Each number is 128 + 24 x the weight over the matrix's rms, rounded and kept within 0 to 255. Layers, rows and columns count from 0. Numbers have three digits each.

# up: layer 9 MLP up, 896x224, rms 0.0887, rows 813-872, columns 0-111
# down: layer 9 MLP down (transposed), 896x224, rms 0.0844, rows 813-872, columns 0-111
up813:129097143131144135142164125148112148132113129154164146120134120114095149141154115101145098140116148147098119135118052156104134093132088131135142109144099145197089112108138123142146114091160127184125117187166166165096139098158110160101123104178174118139119137133214126119136104119124126113137176138093122134106122097142104137118084124123
down813:131181104103117132135119161127172152125109138124134170159103136145124080072118103114154156122110143108117082119174083094109115159165164149149113109092176097159116133115127113103113109136112090091138195197145160119150114150133146181137099141139094100132136131171160116133119077135073080116117119160088076154112118107081138161130143180118
up814:116101139136185135101150120144101136111195111132146051095125134142119145121142141094144099126105120121109117086119104102134111112118113111165129149103150137166124142108109124118139131140126148154113143136114176112175111129103149097122125131139120150105128162110116098091151119096114108082174136161154120117144120132105143125117105118113
down814:116138114146158156096138118101133153136129170141119124155103081130115192126121098118120144157136148116128115116101125091131156141120114115144104094165166122085097115106124114143143095152143152096165138119092152128138129124182164100134097143110134149075115169129139128087144131098130136113114127156136137139149124104097127124099201118170
up815:155121132168210122163120114101123126136142097113103115119112148121120143123132156138113122125167120121124111130136131137101134123084093143117113126137140163108170104135105127108143095172135166085115136109123101136135153095172184164128127076119123114097146138104134139097140096104132117186167099142097153116083084130132128102118140112109
down815:179115162128100112108124101116121097126143118134164126152133159129110161157170136175109129115166135091087122150156126164138088110136104110135104133133122158106085126109130132140112132144085143142116125114129101145097158122104149104201145117125109123110099167137116113149115119084114127168111093129136121123141119155112095139110107140145
up816:107108129103131101142111142102131140162107134116135086147127110158132138121139145120132136151116127147127138127133115116164147123115130151142148136143150114078140114113130142115108129141142140117138062098128137132152108152135104133167146078134097110071125132110126116132127112137106149086162150134151113128098122107145107120093125156135
down816:138094128105139101120108156124108097141146140152126093147105133127132150109133124139125122114154097133125168139145118129128150135132125139148108146118122111133093134138137120144136139128142138127118145109175125169124096098121111123104094125096135123146129141136119152121134167107120130145107108106135138138113114110143141117141105075169
up817:131123122159153153126108123110112147139089109124127154127097102121129154183138126123125121125105120130107093140126138092102162123141129127149109107142155125134149122125163120143137140090135141158136146106162137170151176145106136139125151082134140148132117155089129142097157112093166145127188168142104111143123120113117123131113128110105
down817:118125135089170105094145149116135109114100119140161120137127166130116128106128099168134080104165154117108120136120148088093138103146108160177092113160152108126139159151151104112137130135161100142145144132098139152130102112104141124135155153115143085124142172156115105130124118103148102119121137130141095123108147095118126116125104130144
up818:097085161114115135156143116131131143126143123098105140137143111150127134123120103193137133100141125136149131125098079088147093126137104151159134126124095103113103145108151096155118109095115118157127127141094152118151147105093112148147124141148140112127126104101091199127148125128167151102098131109158161165115111176101092116128135132144
down818:120146125111142139065134112102168101141105104139145141134109091150128143126104087108123123144125142119183102157061098087133160128104162118089137108162148117121138118088165086143130111151101122141098141143158102132166111107126158133130143109162087110182122130143153143125099185139111137125119107158135129109180144134147130138182126141115
up819:104141132149099108126114091106142165136144108126124112121105137118068132103132130122162138170108139169095113164133134121153154116114129141193158140124179135127147124150104122111142150141123105160126110155124150143116126110124154171164136113136180127106109101122179149167132115133135115086130104154126143093093121124152090129106096108119
down819:122129114169126122115140153128135105146118143157094107106131142108084137108122183147114096149116112117147119112164103129147126106122107091138158181121094133154120127129107132071139138113110104091143163110172142148103121110153112158153112142123115145119127147130103117133118106125109083092106114123094128114155110145183143129082143147105
up820:122121136143131127169140138110120150095157137094129130100161139175148129119131140103155111098125137092109114132125130140125100110122119127111104115117136108156159145144111112155143089126162117118081155174108119108097143157152123130135142141151126120125112164118127176151127089142117145103157118095148163136157118130100141127106098179119
down820:102111151149125154123143172119125138124133109132132098160125171097114134135107108123119180104117082106120122142099112111165108152055124112160138131115134137136180120159140132143140112088111088138125143117121121094122124124143125127124146155137104089126137135166113096139124116155170140113126118104151110107126137096122173109143100111103
up821:178122149176158147104174101131110117126138112127118140081144108137115141134154166139119121160134158128129130162176154137139150177118120093154079152127138123134116083109116101154140123152116123129146127121118149138131109135153160128154122134099112113121082153125110177127166150166134124155126124131109102144111108162131121133130169146139
down821:099151121166093065131116106125181111131108125110127170151094179124184108102152137129164121109134153172147163099148124123145119160183144096165146125133141140100153088149179124121150123115122148154149118101113129123125125151165136104158124134117102121079088138083104123143125139087145129131137120085122129159139124112104111160148143110090
up822:121139125145123148111138118120126113139150136098109128163176131153123127103132111118103126127125138118116113129146185112143109102127143113103144121158120128167150102137088091133149127160132143098092158112152128119104153138170134133126093112093133098131084144100155134089159116172145196097146110156107114147121103203116137136130135129121
down822:128136088115109117132129145104118145128116088105153129146145180133138118123145140162140128132151139113129181125161142112131120122141116153113100146177112115131151098092147131111131093103108106160112129149137111134120134175125147139110142141123130165110131127153135110099116103077085129143098116116121108135133109119122144122208127123037
up823:109116145152136080136108114100124116118145147125120051126090175146143140135131149122090109124133109124150092107116118133095094106088147097144138134117103101129158111119081142120142090130135100137093145134169131137099148116146109176167121116167153105122134084135115067091133093156110142141146126137111135132120120172165128149123108104109
down823:127153177122123185100160100127133098109124135148124115104151149156151113142117117086098110138132106065150100135129084139139138129147154141133117142168151161083150148111078133151128109109111173179070123144100149095135096150121157144182091143170119126141078135119129093122082145140118185155086129083118121131116152121130136167171128081107
up824:094100126139164108112157133120132131150098088169122107172132127154132120128132151091117142103157143161118062132093144107157096123097124110158121126098134116127185072086116141144160121155151123127134126109108139144145104150146126130101141092125129122089144191136136116143104132124104140181119127135140142170151142141151120157157136131148
down824:133165122123132144123135114128122130122134117107109124114136117139115000122165121131103137124118108135142136108122132127122141155131126155127136133156124133144118107113138168140132135133107137130132114114135152150119151136123095123139132119104145113146134136141139140131144118124109119157131139146125133146131140150127130132142134120133
up825:120112142139112123121124129081146136115128115165170125131138109097128126126138124166106146108123161110100127105128121133158144163128115141137111117143092151138169130118088144117136094153119127128130113135153130165095152127119149120114123102131161118125146117138121138114170123196108114150098117137100123133098128119122134111143116101144
down825:125161128125127113133135115118112101122149128134103113140117128142107095076128166096146153151159145126126138118107108105118136125118123138086126154160095122148115149157090130118103125179134136110175106142156108127085068121163123127105081140132122138146107147148136118103120141103158101148115144146095137143142125106143124139177141113149
up826:125137124110145115158118110107139132128118117130125126109125154122099136144132111121131125133113123146106134145137105119139148113117133143125146093146114134127121136140138144138133167132102110129120138156110148163071121112148130146146083093123132122101098129126180130188163130165142139071185095129142116109141144139138109123129126125115
down826:114126111146122091141110139118099069110135146136160131107103107138156150110123131146162114110155136113127131111148165095126116127131093140169096128118150126129125164141145126146124114141100145114116147111131148131119126126136122088127121141152132114144123106140110152113109137132120120140121140126110097100131144124118140102155113138123
up827:131107143134128129128149109148167122126125144153160104156096132113102152130120117124159137120099143186131138181161072099090142154127124130108077094119138104134136130154111092142137134161158099107101117159051123085176098081127143129180108150088084100132129112149148156144121147125145133146123118107152104123113122110177103095107115149162
down827:165108121146124118154138106094087058161158139144122152144075135102182184121109115150120082081151199114147111164114107121141106134106091102127106125188148149132082160163149122154142111095144116161120086089139107095117149103120077118165127128121154099179094108100126120149144144106136095112166128074115135135111167115102176101092116108179
up828:156128137125153097113157148148150130114148137163136087154125151152079156139180115116157140139127130123110118124169148095170070128132113084124158135122116147105162132161094140130146124119127125122147114127141146116128120075103144110104126108150102116073108173122110139157152111144141131143107121173126113113121101149163144152128110123142
down828:150141177159116153126078091098107154160119117124110136106132114168128163137111120113167054105128102134164134119128085125129157094130147136147146074135156137109148140107107150140127124120111090151137126082101100102166108126154102115120138150110157105125140128144158168118080177110150094140144123135156122107096154154135124123109116153146
up829:165134127157140162139153104133137133107118170152094130118143136125106137105120108103160104175130120172093098116117140124099129088119129098135162129174145142116184071132138130119171126124151113138150137137149133167134145106116165142132118109139157156130120172089140187129120111140159124126116132117115205164137088146161123168142132154164
down829:134159121156138168104120116151145115119114123147159118166120101139118000117134106109126147160131125154141119141113145127137114115141162115106124126147151103132128065111135160075118130151106105106152143110076139142134122133127115130131171126135145147117117152140153154131116115113130111118129116115140117139128132087121132139168110132104
up830:138114111146153126139109127164155144126132142179169104152129117178064149116154150083141124124102149092143144136126150121120101151105126122157095122112126114107165127100112062126125140162106178109125114128102124125168121157061138118140155129116137136143125118104125117120121115144118166128130110201165111147135141139112120121148123136127
down830:093128131106085147119142080136143122128133130085105105135138158097146103182098106136117141123146133127114118145144111098115128116134147117117130125134156101126180086115102120148135127114100130154116113134109164129122141100070155169117154104134149134102156119135150062109120169148115135103109157096160112152169115104093128145127119142132
up831:150110133146117104136128117129114132140170119132138076118132141111093143113146095146137167154110158109110131125122119165148047156126098128097129116124107128181156151110104170112144130179138133132095155156145164116138186103113164115125138121169114139159135167165126090157137121088100122114125184108147102111095100107104144089132097154136
down831:111100149159118112118180156106127143136132105096132127134131140119090187135148153152105094105129111131085071126108151136131120121125096130132095133137145179136139126132144131166145125171143128148110192144146166101124117111121135129118116142134162142131115161147146134141112142144106137108145116173138128131071159119136135118111151163136
up832:139111129131130118130124112132142142115134128130136125129127124134129138122130123141136135136129125135115104129145130123132122125120111110122145120130125119106136127128130119157134132118134108120112112127119130127141137137139125136146113116123134120109123131129129128137136113137123127125121150130129117146129123119140122128122119133127
down832:134130124118132121136125126129142127135123129128130126122129125127141113124130134117128129126136128131124147128127123126131133131132127138137119128126137107118127125128126127122130131126119140126133135136128119124128129135127127129118136130127130134127137122140130134139124126129126123128131119135117128144131141129124129117146135142115
up833:161116169134130076143115126151152151139137121130143101155121137122126142133160144157146129132084130088170146129133157148114121168156142126116142133107095114119129130098128111143139132119131137087155101122100176129142146139084105101132137132120108137121105103137112136112132119126084116146143122129150093153134125195140143183095091152136
down833:127145110098135175168144104121099110127138111146134166115170149131162130129127133144149139152132110128134077122117148141123173090097147187155163121115121140089127138116136119150064109122114123134113117142134103154164103148133140150142147149100082080094149107191078128106128135135149140107128149111123147116156124136055111128150133132084
up834:114125135134104158097106128156157161132130127110141138139076149136116131109171111156150180137122137114140122143075118103155112103123095095141107121126162101137105105159130091146159129076228136096155194141089173079186123099142110086138152131134145158097111125140106150099121147140092135125103144123127117153087149167128115191140114160150
down834:120104104149124103112108149158126132128159144123124114148137138102124122158116121121119115148152116154152141129185158173150149142145126160134119131104119156073099106091142108154132113120143143137151156103143124153073117096145165109137139093122166162120115085154150084118112172094120111122150107139144156108129101124155145133165151106132
up835:155138121144097093113152119123171128109131131111121099122147123161112144123139098114079126136121176107131100147147157084116113101113114102119134077167094149102095132137135130152156112113153143123139122104161168103139134144156117117091132083153142096143130111102133130174123151139126107135167142133127164108113127194136104135102136128106
down835:098155131164119141159122155111069129116159129140120134079102159152164083112121148119151141111120133153121150161145089123121110130119147103134118128146134133157151133170087115079092155144112136112143142145131151125140086118099147141111140132134131169096111091129121139128102136142149108163121092123150095118138146113101160157159128109147
up836:112125094167093119122088133113170151046148106129179107094089137151105131135114082188160160104149134125150107154126082085119132135114107089135215117116065102142148118104163110139127152093100127132136174154151134090117078143137114181165127086126118147114089130132159113175152125166159168122130168171134124118162157145120109153140113125139
down836:110159168147162124117160158134091113128157133151080144137166121151114107149148135118111106119066106157105114163125131126111153096163197166076095134105153070126129154174115190125114136159126097133157152180124132188148134110090147120085113158164125092156132160125163120108128136157104115139164113109144151138178148061116078081128093067134
up837:131093170118138130124145142148140142146121132112111125111134114123109146131173120148136136118069103102130092123089107168124131142141106162132134148098087152120143118145103081146141092161149127113167095110152117100107126144132116165109132123128111113094099120149154149132130134136099114156188138133113127135119122155110109188124076121136
down837:164131100137114140140115111087100135156092101060144140101108159137157149192096128127136136102123172113137131115132120092135159076112137124111081088116125149152133150148163189127131137159148130129114152127123131140149144153183120157105143137116094102099115165144115143109131129148133094127115111140088120105119120135108117133149154140111
up838:111097149144134156125169079121161155132140152135145126140190092116127143137172131125116098107112099115114045101099153139123141145054112133157130155170144120098139099131131096113170141128122152122128129160155098122131158155144125143128135154135118137143081176135091139126140108150080120129194126087142106104092154121132125102123149157164
down838:166173080147140166133119147094132163186104121152119151148167127152146121158147134095145126135101120112129131089095151142147119117129100140138048166131160068116137128125107097119158146151125133183088095080177100116145079131152121088137127139127121133129102128126113130128126132142128167133121101112128093106134117167175170091133119110122
up839:101129140101156125171102081108122120148123131138149101122138150092060155129126137097088125154087128188138147159135137111172082123116113139096131132172108103215129084099091121148123145172133139093115166159059125096097165118105134114151153132117104129150134129135160156111143113116146111117117175108131094141123144110156134150101143118146
down839:135103121137121097114137130104168125158118155103142116146179171123075123088128126098130076138113136164133114130128134140152133130144171122070128133132109121166080095133166159169121178134149163122137143119120124131091108115113119090112168116137158139142092146155149155155209143176147099130073115125100105141151175106093130100108135139132
up840:171152135147122133130162122121158153112128085103143150126132128072119150115133127109116135130118147119149077115124144151114126116108130106117133133148108123161104133136066108126128139131152113147119135132140158135142143116118113132114120156169160163146147116131101178109130071121122104169097149143138121129106143138132131126104119147126
down840:129113149128135127178134153109104116159142120153139137127103134139147129152097123150125132128113102133107141124122147128120137117142104131142108138139138150157092145158120101130153115136162132123123135116151118108111107106154141120096114141116109109123109139138132159121151112133116143146133117144141138117130143086118118112102152144116
up841:085113156124085143118129117128118145059114153112131130122114127143121124124137103119137118127155152130107110111086088084153137157107115130114114091141124153127167129139135149141155155120156125098153146144135141136114157143160170109121130138157126114135127130140121143127152165170092135138105124109136155110107150141150116115146110141110
down841:103119145145134123153108144130166122136105130110127121135141132132120108125112182154164123134111115083130120126122098155124116160119121151155119109113113088119133154145171101147136149122148162117169086114112134127156110108084121095120116141109140142118115114119107159108130144093117129125118129142133124102127146131125132074104141135099
up842:175115126126100115150147098116165168120131089107139115144149127135137150114153113110149160128108133155108102137145125125128110134137103145069135073122151110104134104143136111138123112134138132127111122117138115118124108084152177138115072116146175099127085121125166129137144141139112134146102183136135155182142123184131131206139097122128
down842:100131134119103125123165120090127143153100140139138150133143119136150093138131161135110111106127110159131119162152128115131147145162079135201089124141109168145163132061155152125130136136107119105134170072095128168098126156086066099194090131124131142155123119141133121119163128082133078131146104192116150133117131079152140123148142125190
up843:130127123121173118116154124122107135145134096150105094138123158110124135141115077142127146149108176130111143146128112083131138187119118126128127113124104128094137121130139140125128159136121098104106147153095140151155159162158124127130114105131107095114121134115151135153141151130157119089163106136124133127110123107131139124114102140131
down843:139112113120120135138141124149140146146118127121152131138104082130125146128113131122101106118134133125132119130130136139131167127147092132158099137124143093141131162174115114157139142137113158126133108128176139103135128100119137114126099134074131105123151123105118156115115114141121122142118141112131143115147126086100134133112128154107
up844:139126110130123113149122104144111127144160069152107121133143153117139138099147118157120145120138131131115138122129136110048084092150125108154164151133118115158122121130114153104171106118109138114125121146130174178167134110149126122138145101103125154074127120078125108112149142165127126102146149164124153113095134190130128126075093146150
down844:122151136113123127115145128124109165169097114128090148180074105108143099089137114139123146137142154116114123139152122131154153090106167141128116119138133102136111157205146125138125134158146121129110113119160106103156106127146113185146118128124131150170117114157131113153083095152120147111125127134139133148104145123134084134139099126115
up845:096098120181146080160162127155138128110181122138159126122115120110102146158122132118135112130117124152102139160130133145131130127105094116138130138151087116142172140134085138097119158166089111114121091131141126165097112106111166136107115128097168129137137126144133111157161117198158162148134091107130104185079107102150132125120135137132
down845:109121094081166121146124118140162151161103103122147121129179088133091077116139152112114128114141152122115133112099111123128094116118142144141154116085159144121141140123131131077137095137125157134149135158144146129133091110147117119144119103156092105132154121129130160088147119108098110128157159124121139124153119146116158114116109125101
up846:147099137098127143136070108143137144114131155114136110173086140129085136120105131154090111123133113120174113127139118149096130128084150110130135080110134121123160134135121102178125121126131108133125141167111168121159092123125133175135094126130115166126151152111118174131144124122134138136195089114147141101118150127139125115118134164164
down846:122127134103134150112131109152142118149082113126194124159167107076101148139144145084165141154078175128115155140143138122130158141154145092064135128071148126103147135087149104124133123165129179145167120156046120115137201138138174128096147121106102125153137104126145099167157144142119177142072158117127104134101155124134103086117111147101
up847:134126150151146107156148117099113132117162099126129125113090142149089123118131138154130132159120096124116133139164147160084058107101123071107150132132139103148120132166095090139124135098141116125110160141109181149120108123129161115110141120120147138153126124138142101110136090132128119150142113129131099125115103148133136132106133153095
down847:129090137130105138154154149143149144133155128128119132138146106156127112166111118166137128131078112125135076135100118125157134137113162104130118117119127125129126147129113123111096126153114157122124092141134151110102131106100158156118119139140104119153161113143125120118162155133151134094136085147145088126149122151111121155135083133110
up848:121099150134136146151165116143149135108102126140161131106138122155112144090143141118159150125095132149127093141170165140089131199178121102141152134114161124114098106131105088136120137161124150080129103149144093108113145095120134183109103151127126139094124103108117149085141096117128190124177114138102155151160143174110089133114132181144
down848:120121085109144121087119106138117136141137127141111141155138129097102182146150145141079163132118122150130113098098089143106081121074159120150114138125109142130119167052147135103132122128141100131101145096160128088137138144133149139122089148091108137165143157119168104155118155109107143136157140117127140149138120085128128140101145131107
up849:104126128165149119136094093153129150133151111137124137177142137169135141116149133129156110186132130139111105128134123118081136110111118085136133145154130117138134133127130143119230125106151137114117130118145140154158108136095122117142137133183169143072101155129106113038097099166129146123122127136115158140079119147144141109132088189155
down849:147123146123138171041161117112129136145125115100099125148099117156127142102094150105148128146132120124163173179128127119125154089127139146059163100139168090124118111139118142113111129120136104157130150126127130125155109125132143139112159121128110123109096156105177184101127101090136124157145107141114096149156122132101131121161103167110
up850:140126109150116115139140087096146124110145136135142089099149134135078129154082127120111168115128149164155115172131138075144093194118132144139159140117145136126161119065121135143100097133104089115139137151097116171073145119119132131124131109107113138105156125151144107083147098146116131122139189130134174107135151116130108154118119117104
down850:157176105123139150089128124111156169138123095076130132140170101135139130145099128140098114132100134125129131165088144166102162126137094120112126120138137124148151135140133132144118173148163135141146124123142111109137150151145116131101142143120115147125140160152132130153124112121133108141124122143113113143153126117163129146137156126092
up851:169115148132144139108141102129115152098162102141177099128133140100087141109132153116109126125141143160125117152136157135076107163107114113137106109153139116124119103079129130121138108128121132134129148136097111106136142108116120123093130130147183139123127160146109121130150112120165129169131133129112136163127096157118151134131120125144
down851:101161112113120110121087107124129130153153156119152140185090131088112020113113121150155115135136109129143164142149123120142107118105182114112137119126172165101136133095075166083128106129155131081113141114140120118142123125077133125150099131120117151109157106141142108117156180113116152128120160115123088131130147127127125159161149094144
up852:127111140119135136128150129113159141133137119131115122116130121150090133109149077133151123138106141140123134145161157143113116111105100093114143112111096153170123079130123130141150138127143114120116153143087130089115158125174146120129103097128145141141125099116139154114119135135120142113108135091154078132151136127143147109092135142133
down852:107145082132109158090148129136110154121107091129127141163127107140122061127111144115079117127141117116153135166139124117119140128127120134141130149053134153102103088141172124105108102133122149144200142133125106106136137154117126111148130123130110132097138150128103150121093134130134088146135132150135142161178147108133142158110140131127
up853:138084159141150165161119140109139136154113128145157115138166110129122131112128145135128118150133106106103117117124097175110121119122113128146092039155156145126143135146118109120168143151130145133079131153131124122092181099084140117093091143090141131123106140140150139128167111177140098094160118116125101162114094105118124127143107165152
down853:143124104112116146072125121145107147133116106111093137083152139134131069105117140123112138118131114092129101085107149154114119149164197169153128167109133144141136152095138146075133122148115092089125123169131148107108152111175112113131135104091119107133102147123135172125103106152101093142098121143139169121125134133148125088142132162128
up854:106124150127178130113119117117107173138132114122115126149124115152106130127154113106101143132119141138076060123134126162133132141062105112114154109137120131144146107121124135121166138163116054132116140120147144125098178098174158109104076142124116104143066162132135203151156123169105152138135107131107157164109154102198133119106103121162
down854:118127111116131155087108146155119123150127142111102158142136141102128070163086148130113118162088132143129110112125139106161150135144143124096132124086121142112114118148126126103094162112116123153164121143124116100145123096129112132148127159131114119143145100100125130121134130130111086200131143130159124144163139109125097121118107158099
up855:141099121122153071111082119118126139119153097086152141151133165127092124132149111168119136128138137125140108100181138118163128138114126125141114132146131172109116136146146165148091127091103117119113120093094116169096149106174125113150113101110144105086123167166132132138145125203154133135128105185134140140108077157141126130126125115115
down855:107113156115115079132165136163158127165150126106160122131116103132101139062093138114162165112121110114165141133108120127142112127131150150089113127100130130130123143137166107175124128093110144113125124140145117117136109156168119103113111129104181093136140139118165113132142118144113149128116127157126167119115119122125174113139112178116
up856:132112129161156118107119131157122108107086128114113132137125154127093145116133075138156172125125181110133103136111160104142112088120121132134128139120129111094116130100152104151134114109089095105094149133127183122130140109114127121133132096148096101122099142137135126131124154117138163075146166128204133129124113164169121132112171117131
down856:115110168137121139151142168101118141131093114148163111088136143104096101121096118155143120121115116112157116108130118135141119116124147129147170105140136131154137142120145110099110123083101169131122127119134118105138125104107115136148173121113177136154104086097088144129111116118148089137109122135153134099153101114121131102075097145158
up857:107117138143128163157129132102151146099131108106112157130153131100154128143125101141137132115118128128112115125208118149135126150138143140149119127123076129135155117116125110133142116140105094150130108138142121155091153114147148158145148133106137101129122119140192135114123121162113163174148106124096099127114125140107114089141130122143
down857:120115113101129127088124173140174100095104142130184126144160104129139122113115170130127134137109129118113128150167158112191109120159100146103101148131151106139108128093123132124125165112131141119156128157129131142100094145128133120122151149068144119144104138119144137129097132127121096147123118146119129129150098140103108114147119146127
up858:170139115111132133155095100112081120128130078123127121119144123140138130127146102123141130120121142143110142115155078177096187130123093112143169104155130146083104104118127135129160081090136125099148135112130154165122099135131118187150082075158130148123070105068173147139136137135124140165148126123150151107142105122133125080104123112133
down858:142115087118183142147145104149169150142091132103173117129124129117140126159135174069124153130124141103113168091139148124110099130124125099116118173108133131110143111178138179131147144137139120151133141113120118190140091058104117139132136111131140142079117128125140133131143132151147146114120121147137126158161127117135148158146123125128
up859:143119191138075115154133133161112144102135106136150124155110107161096137084131099144138173160089121138156122133153131143083098155139144096151130085160138111149121125121156113114136123134128136149142150141148155124097139106097103116111112142083157107145108117165150146138128145147143149083116128097186126112102127135107131168143111172142
down859:100167171113146120137158136134162091138129116125132158116146149123118121122117117112133164136145139123116144130090123109125129140116130133125096125140138090109108085116124138140105104144122141158163147173149093126115102142168129160115075105121088133119130104132125099134146113124139115163093100125133158108126110139123105082152137086127
up860:100096139125172131095154120141123126109160109112161090149145114121161144148148104145110128123143102115130141139127102108138156126158100093134152153128074111131129148079117115127152175182146115143108104122141123181127151148113112129140109151120146116096119138134122119114131111190151136131113099163087095170134116141120145110142106134142
down860:132168124119108087151138151181073114119158105134116098169091126137115087125132146149101085100145150120141137135135131166092112121122095112111084134117131089114121095135134109145139139114119114126102167115143134124159124120116092127155117153106129126076089101112098174168123125136152130125136091138120145121112142086109129106130131156147
up861:130119130135110143104100156166105179125158109150133139086107099114127147121138103147113147105100114159083117154136190157177111179139120117128140141104068139115101075069079144160150143099137106138140136127149170146141136114146187117100133106153134081093053154153158148121146118150109133130113135121162119136122159151112127171087096169149
down861:120084118089121108153114091160121123122102130105145136148147122094158117088113092147164137169116144109148155108104108103139150146124114105130183108121137150125156115137138179076109116122125142093140138138140123184143160128133130131102136124164188119152158139100149115113116127092115171114115110164106128133152116127124126147114147118122
up862:108128126147113092108153103087076122136163111118103120141165094150144135101159106073108132113145177083121133117097074116155128127150108128108118153138103147139129118114138129147109129119122130111145154139137135154135210119118113156138077131120096121133094088159145157162136119123145157106158111137142127119085144117136107155105136145132
down862:117119132141145131108160135104147131141158099132131134138142143146143146111135135110097179128170150066097127109123147087149144100134122132119096163142129147138117134163119168136121094130127142172103147113120163165123107137133090095134118129163128118174083147155123113127110138120093119109140123140120156109118143106153135128129126101122
up863:148109178122132060137163146116083115108158078138138118132128138157121140123137130168139121124124134134158101105183135108158113159094068128125151135140128118130141134096122116151123165181111128119083127133102140184139121117131158131112129142130104094155110135099150125088178140148136115121153120179094124106151119143172163114134134146140
down863:116150146150141126090113127148128153137159141102143172087104157108105138170118149073122143128134107161108116136140168113186155113151142105149126138148132112112114143091087158147105159109126122115147135078141140120164105133128136165134113180169080149118142124160148114131150138125130097100146106107138161102160136167150115184153117154141
up864:143126101150130092123155101104179133094129153138147112175152158133136140166122106122060111129142153165108124096130082139115125155119101128082110142137144161111120127082147158120139145110130130076118112139142114158116161114111184128118093111137144100083134138104131112122140141156097125140114134095127148094135139134120127117122122130166
down864:144159133106123125125153151133135175110132158131121126121072122159149121123101147139150148118147147126095146143130152145167174113084099127141111157145126143127127135117108170097124131085144095143104154134097128140149079128117085126132112087119121091119082122150130147116124076140147133113117121098135122135081097171139151145138107135139
up865:156124152137172122116112120084157134104127149131112130170141070157115141130124151126161149115128142145092111117138130132127142149102118138135133110125144132176107121149114109132102124129133084111096125170118080124120129128148106108092100133143148107122120135116132156119168129115129149121122097164127127187121097128148133097091143174135
down865:075126155133128122119113141126137137138100133136109128104144138145099134107113118103095132145160112101129108159111145145143165168105116123131114158133149083150121126097153078145167119149131115129121120125109100170122121126142107167118116166124180122089144160167154152109110129139095179110131132092136135167106110065144139145110126135135
up866:114117151148154123144119110058143103123118153112122088139154137142123153180153125119095117124109189158116137146144114136109129135077112081138163095119140143132140139145111106138118135124136110111103105129156170159110139099095098165147078104125082131173115135159113106106084148084110144161115147140159154147137104096107110127099137136133
down866:101076103145122145092168084117134119120118137114167150183174114125147143127145122122127086106155133147106140094134193082142072152149143112164076125116124132131122120159123122147163112144052173156137156074117116141134138103083103119162143141118109141100135143111124099104097138103120107102100154091142157130112106109104118124139154162183
up867:141155121136126136118119110118142140099141120100149136142076132133127129145099137147120136172122177155089079089137146135154110131144101104091149111165151158138147103109068102138118125146130108143145116101116168096145108125116151123106141107125114111133157119114116136123142151117092112147110154140122143106124148137168137150112114114125
down867:080093120154133122151103120103111115088168117144107135108139092143144098109118110105137125173124152102143141142109122120168145152108085139096129096132095115148118147110124105181086102134095151128111099129148132140148100116113135120137142108129121122103161124144129158126139149124125187136128142131132102135091131153108126146135111130133
up868:118133129156119155169142142136114114129147121137121093127108098144133125101160139129118134154074153099112118093146097152102082107139116065107151124109100132144127145117117095140122125126098164135120139135142172132150126127116135162074112139149127102137136161113131107116139096119121147140147129147133109112157092157127167136133122140163
down868:112144112106149120134113143130116154152106138146124108134159082123120111143157145143126140136145135120130134144100139117164140134142160120140138122140148123093138188142143105153121162134132143125113148109148106117106128143122108101142126127123149103158125116109119138126129129086129140095151127152095117127101145107144123154129140126130
up869:186126123123098117132137124068160133106127126104179175071161117158137120097139077166130176144083152136097124142163139105102130158124135156143141097126151125111155125129093152107113130134137137140134119079136124146150121110156179115141135123144136107084105176122137128117146109142109102147149104115160140122130135112118085139158147154106
down869:123113132121133127111119150111099114127110091107120163123134130130099193136111165140112115121150103162135142178099127098122141086154085115118130104103108136133115161147116172146128147143079114139127148121179106123131074120121129165164140167152160124128156154145132132135118127149129119102134132125092121130096112155148179120133117125164
up870:131135135136119101137149129092156133165118137107126103157067115172120153128129097171130180111081137155125138125118141114128147161124136100144158105132123120156144120106111115126138132136114091120169116127109152149110156133131094138128111111139111121110115181150195089110135117123140115095076154122136134108130154146125152098102090138128
down870:126162118116108154129109079159161115123097122097136111127134153102120131137127138103105130152091172126133111099107144161113110144119128121099116168158120093097136114154090108139130105119129109226109165136150126119164094112157109157158122115106143139139139109142129122151099083144123157110151147126136115139123120142128149165158092144130
up871:179138125151129108199143118091139128113164129126139067108080109150096153166130090146111141090145139137115140130124154153119136133145151118105121113140112150139122133114119140114145125125168120098093113139102118150150080114168161128109155128165104083122113145137116121094183133121147124135134148180136147096157142156168096163076120163132
down871:102114122119136109119110136119121134080135118141151150110115130087115160137127166129175121121125121145165118115126132107127114086090129087143141133132125100130068142090110133129118066136066141154144144135157102154165106135147158094153120141110155107123111181123110128144106122158146122130135121118157098097083128125114189129110100142083
up872:127124106101124112111124074080125144137149100148148113141111161111143163117137113162122110103112149127112126170137130143161135130096117094132125137125096148223157110096067129143125108125117123132117108143122160141173105129143100120140145067146126113099066113142165148188118129100106121166138168159144150157143144121120115141126128103135
down872:107111112191173150170157113153121112147146132112121180078139136115109122126125148169105132145143081140128138124103155119163171135138128155107146164094106144095127110130104128108104121097063126100164109128146147113168093126159078119110150145112138084070113168157188133153093145142145115130191108141154145125076087120155115104112125151147